Weights of a small transformer language model.
Size: 22 layers, width 384, 4 heads of 96 (2 for keys and values), MLP 1536 tanh GELU, vocabulary 8192, 39.1M parameters.
Training: a variant of Muon for these matrices, 575M tokens.
Each number is 128 + 32 x the weight over the matrix's rms, rounded and kept within 0 to 255. Layers, rows and columns count from 0. Numbers have three digits each.

# layer 4 attention key, 192x384, rms 0.0458, rows 109-191, columns 320-383
134145139137128147128115135120142118068137108114075143153140090127119128128121084119131149130123114132080176166149156087142081120173185092110160089131087145158126115182121092131121131168152121
066064124178063173101114119126119143112106103133121146112206119162183140126171133122045125152157137163105068159114113144174052136098113179151137144140138118115124169102083135130151163168102155
134137152128135106099125184154109132104162112094091130185123142181131154123084122144149115125149084135153175137159185104116141104123146107173153161142092082142054137153108101131115123181120120
123103120113112148110129160144130189164178139143122122116112080149105134189133118103108126089146141085083095165156115128112126164114052102105093156139181103156142103128101102128126141116111170
141139145097124151101154126067110144105099126162180092123119099140133096082088126144172081150159094178132114152062135110168143113100191141152110145080109144087125069132145167136098109145111134
138065153144130119100115152122120181191113133116134128125082112107099130125144152121153121190078171136123139037127098123127049146165153144153135155137120130166124096123146117121127166122129102
083163153111137115099170107114179104087108141124077102147152124117134140062141117117120146124157153140098155144112154120144173193139100100152093123119064163150100055122146141111142139091157104
112151031170140127105159093145166201147181145153174117084165197108157136132087171128117073166149176136107136060121148105122115072111065149128147164163173201124158117113114144132121163109151059
132133143096145137155138114149156129150120147038100101155107164108185093114150122126148121134139171124145130127142091102136112092110110129092145101129074123085117166066116133109117192120170107
129131176117154113113080148120147185137104137129099096130175105195117133112142099170074126139110100163138136167152111167150088126160085114145136145097150078086097143136156092118162144103102139
078135165096180179104146135157157105118111187121142147143168173185158074192124134091147128110123101134180132100123130107109136176128099138100147094188145074171135144177123112160090125147118111
125128144112132090101119170091208123147077171108135156159142149125070107117115136090129103100160100132156096142103101112135138132184106070118104105123113147096148099027137168168144150147110120
139079106124135131092120121092040143127149175123188098172162127099184154125156094082155109103164100112126129160171149107145151096137059086103126125133152142136114127196135168124130188100066062
141161194173140104095217111166115109159091181129164106117174128081121126106116159181107096137248115113165164118110133085113123134120138027131098121067171082138148093146192099118064092155100178
151111171101142136071161173114141145148134101103103142120168126169121059165149107133109113118097136173128125103157125111135115163134151151198122142151121179170166180127149117156149154136109150
098102094142128119170129147136115160115078153154154143111093187121117170128147122120137126178131157165133105117146135162125153191143150092141169210144109102100209132127079115128150094158133113
145145156147166122094126126108088134180073114088131116143186103157161116159091137093114127170093139148136061201142102144138171094045121128109143135169112147138127103112196113200192130114142079
141134135116145102111134129143108041131053129146149090127138101135175125116078150113127127091147129134162112118089176087151116160207140112141196178083129154132149107041101117096123125173149174
191105118068142136074152191163133108082107150159112162097132158149193096121155134072110129077127117127147101143183102144087115153052152094137178130167105125151103123138089125102126103104083164
163165087155062129140115125111164147118130151147143146107107109139117127119120117128069190148125162149111108135167151105101151141142166114123122121125100134094164127099119126138172141108114084
109141116091130132103112146094120088151117140173126103153088125112147086169074129138140130083105162107137143170102196153140132148128171128077160065093126106131120134153127139147151129143090171
115150160112138125122191155145155139166146163134069144109152146162143061112175113169132142124124086145160163233164078115162141099095097129113115112098131094094072096126103135072144099108178089
115146124120129112173037171135134164097130160137083176119072112117097095124137135104101086127103140156160150102066103043113071146160143080150073147094189145141139088125136143128183132085183142
106137150139178107080161160162105079168117122132195090075162168199119140122170108124153085074191119144153135241163109114144189157083093175140136172142119129162136082117113141131092208124105069
114147125105080125111078109154172171138102111122186098078117114125118072121105105121123130153107170132155192074097160159153127105124107108115097086195134158165096125104118097080155114074086117
132182152186075108115111132161141106134119143123128146159121148116149101130106143108081076130044118125096109133122121124114154121147150069161152140097170171141142117129103179131155164144127128
133142061120146131093142130150126199104163140119182163059094154117126102087132170161109140095114089092189158095132132121100095133125153051131151148191089076104142104153106167125085141116060146
143103119116142081114112138118112148107143139136148148100162149115133158132090136103112209100099107131127115137106152131108109118109093130159044112130127100121172177142131108127138150135107097
096150158150096098174126179115119121085144182127159106091143128085097132131167123093161151147138090148069077101191111134144173140102153108071135082103141126126096127183156160081055146112119121
182134142135180145092153089058109150131174129153152155140135133112154180109133114140136101098092159145134129134131163104109158141137146136085133113206153142114137144114174083162145131123149080
160108104185114174149179131085139099102127183158141075132065119129147115123084096124117087190142137153116154124159113071135114168148141081195139146166096142139174116130166093101186145125124154
137145138144082168163122113137124173140122087132111160098076150117088149104058156131109179182110140074174124081148127081108110098127159176174133116123124156096145150145188138104151107153145180
133152177118143113180125104079111109247131124178101080154135077135176138060118177122132124148139118175147122175121087107130125128085125157141120091160156124150112099150132149157121160132068155
157182091158122102088164118163109108101092131161118119120183130144133138106107081115127142085178128099198111086100119227164141138198090123151072167163111077112173113097140203154095099085119162
115122103123144121115178117149138099148102137121132101127112144168124156151102037111136080062141157147129110138094133170140097146106106127107110112146141088156072117161095156123145150160122053
120176107174142084085129117176078087154145147132101116087142088155150111144115098165155136129072058164107152089137131153080119132115164094102083154135109079170121104126124129137114160204105164
116144148156138173116203108151132110127064117133136112163137172090061150131129116174127124131162096122115147123121168163087094135126082145125103165141212091093195132120141104153093169139149146
097069108140139159116238107150131085153120112122118112134096164128169150128121063112177126147129168171126099157127106122102144074106088069131163141091175149174142102110099189161144164183144088
149123089126112145169080129115139099138097112126099085139092152142174095135085128123045127132120144123094124063153115107147165047133123138111129145112125152172103135067189111159142091166112142
096166142110167184091110121130131162130126090097109125130157149116120125166116077142127159111038134134186154131121157147142160083083099162165135095120097173149137095119103073110140168223161184
107144159131109172126110159158169141105146122155077093081108145149097058111142129140187137111079098215069150087139099143095110103089103075129135127100119085086198110160171171102157107163082110
069131107100141104033195170170128129110169174159131171112142151115173136167153144174152135061128058096100141131111137096120158207123108106114160097176164132156143155150068120120184158136103083
124153149115115080113118150122149170162144123131123094097127134141138125141151132109118141143157111156103096191102053082124182109110099180104150120111110105122083136139114125095088146165120084
107151150169124147165156117104093063158080101114132143110142079097171133117079172119097093122122125109078112174110137169155116153139086134206093114170098031150123184095107116092131166108073148
114088126119066097112118138127172077114155154137154139152099178108179102171122092068116066139102098152147133123076158102109173122175116152156109112159116136119161100115112156136086122149158108
137152118144151128143101134072132129125157102060139107093094163108164084151167127080101103132129087152139141133139074094171148180125101172152142143136144127145122164113092119146134160073083140
114096121120128201086117152094113213167161141099184122085148138107101179124173178133122099112070127149063139143099169065128113141119131066163163149142129129159082163149156110097151166107155074
131057084106078171141128115080112108154138155156088122125113196108116099149128111160121124130169128160143121143128155120110146160160090139104130139085114104131105106151111135140109078165110140
178089132127187114149149126172110207151084108137098138111199141119089160099089127141193156125139133091202156100134118151082118137121140103192111122143140098113133105117167085146098196175090106
131118134095132085119119117090154099151096102145135093104153158147106146168085135128110133180109088161106132108144144091108061125132169131105119167145164147151119166167141130144125109149144137
182136093150160180134106100095112136148120150105150123142145143131190154149129158136149136162111074123158141115158168078155135152124153147134109097130134201100133129113093118146121068180147141
182131073145115155136079098129066121132132148120031120096104152132114096084160105083141139170131101133142177088145108166138099160154147127102147123099134134151109134168173051103117127082078148
102116145101104090146153159162167105101114139157086107134102127105088141166142183139224095108123156153144096156094137177120134174200137136070122121109187122103117130104156146116114139114115141
096146107098127163135141177115127113153200110157132167146208096157151111151172161109101169121104114162119143146181178146095175143127148136095114119158219114168116141140095143113197153155157100
111166128106175135144095126100145088090109150100143155179109094078175156171152139155109112117075102148115081132104178151126183149125105117143129145123138177092133153120090126215130122144133101
121084142078147165097118106106112118157149130072103170102146171155094168154137146115137147119058138078141141090146092111141162088102086108120156130110135141090127147101133170151100104155175116
114162117132147185169122153131139142238171145099117156091146113183085084141127128143077158174136179100120121065130138100134093122075138141101124137128118133140158139076121167092130146103158119
165093114114127103117126099123161134099095110117117137129099131176117131099080109134114077117091138123130115167139149095125135133170157140100154093127076137060092147128114135104133113145100133
183126122125111094119142147171167159106110156132196156109109142137122160085141101118101071146082137127210098141076133097148095187098130106167148149134139154085185109066116099139096134116109091
079111163122107125136148140140159122112151163121151148163104104104159165125141124175190105086137175092134115144121139140125144144086050108150108126146164141141189171127043172111150111110136114
139093181142168131139185099206178151110074105130157102127130158135129105125088078117128173080160127121129127133133105062110125076125147134146167190119114114141134165115119114166143151109123148
137143117110119166102144144100118088113125112167113091082136070126087140135114124137125118069157137112147112087122036172161099132123138082108146194066092096130079110089152124109105170140119099
124168177106178117114130053149154159135099167113146151137136112119107119103123172133153113061095150085126164123083163150171105149159159153170093102122108124070120078127176192124112143152135138
113137151157125098110121139164138149143121104120124180125117166048103179138129127112152144058097153143152140181104113115106067166139121052138127109124071114160154078135124102100101187130144149
182122083133139104164120107110146108076181099156111179179179124139091133151076047090095075090109146125182097082124141112172169071146152065120149098141104124100101132135161120173140112111122134
101141144108109100127190118176107122112096114112124123112172085215117106114097053125157188136100093143141118136130108111131137144152120123123156090117130099185127161136135104136152114195110137
129152181123162058098157092148101109105110109155125064165165148144156160128125089158200103079167103149130195141150114118139122174143131131153137089195128121153154154162072197110099169107125123
125099184115084113160163185132154139089124149125125172130074126115117111176127077150082140110159118129118099137105116161060085084146145099171132105165079105107153137125070186124104121117104142
151124127119084136136128131112117123101151145125162084169149110087154124082150119158118104137189140118139185136087107119120170141114130150155135117167168115167130087144160126113178133092136084
066078160112101150163075133175082067148130092162162120111097140094115152087094169078131165148167140147105125148186120127136108138088085147104101107107117144147152102141162126118081112116040108
143099160118070148049123130160143072131015126134171126083142167107100104198117184108151172187072120097176121123151140103128156158132161107114101170112153172166135137114129126150148121175109143
137140154134130151085164123135121111111136103140103137133173112111098095143127178134103132169119149132102070130141146089140106098151163140152146135151162123128088133098134147086092071148136115
115109148128119122147084117138155145148132092132146153199112100089155102155090183170072151129084125132115128074170100124079138110095127137101122127143147127168097128108162115103134067093169134
089220166126104092120120139191125153143128132103199084156047121140150141126106103127100101074047097135122140092158127202120102130135155121153118079165131072175115119148162150108153117123141156
125119105133154068121155139153079115037165146164138183082089164105117136142122087124124077143129086137145099129131124105173098118115144114175124093099076081130144111139076147109172144146095190
195118111077122128111145123109153162130119144095109119067098162154179151159119147165122133132160143086160150128146138113150185054131175085067130150105123142084119163164137133123150079087103109
151115118195129102140156113140147080170086115101102110144173124147183115147142098121133095106160094123123125104107171203088184081126138135157142112170098144125103149121135146074061110116095136
143102091206150087157082125165151120136112158136143111119132159090146121122149165150187135131134051125100190106133100137152119044155087173135182066116119132099108091119142114128124116156086133
132094086190151114098117167172186123146137104118179139167103111125135181107109069153130152073128115105112160159199080128118120125160123116109163140124200124116070132136091112125115138127097105
134116116131158120123180132166102192148088098138156134116126185118125157169144142054154100116098115141146101153144140072139137095124177121078085116164104125173166154154126120140131150121116131
148119072105092090141126132039188093172132133129094091087106082136106098086065132181094142132145162112025138115145118161118138028148079164172178100103077071153093167121146061147111061158112159
173080141125111100107148206107154165112134119149103126091156151060098144116087133119114093114083150080141133075106135108082106141114124089118151141128087123123168146095114107159161121067100108
134166132128138123179127092101139134111168147125156102109171121118125145192132126107106164079134115122151149137083168144119105134093091166138080190158114133151103088151100145144076083103092159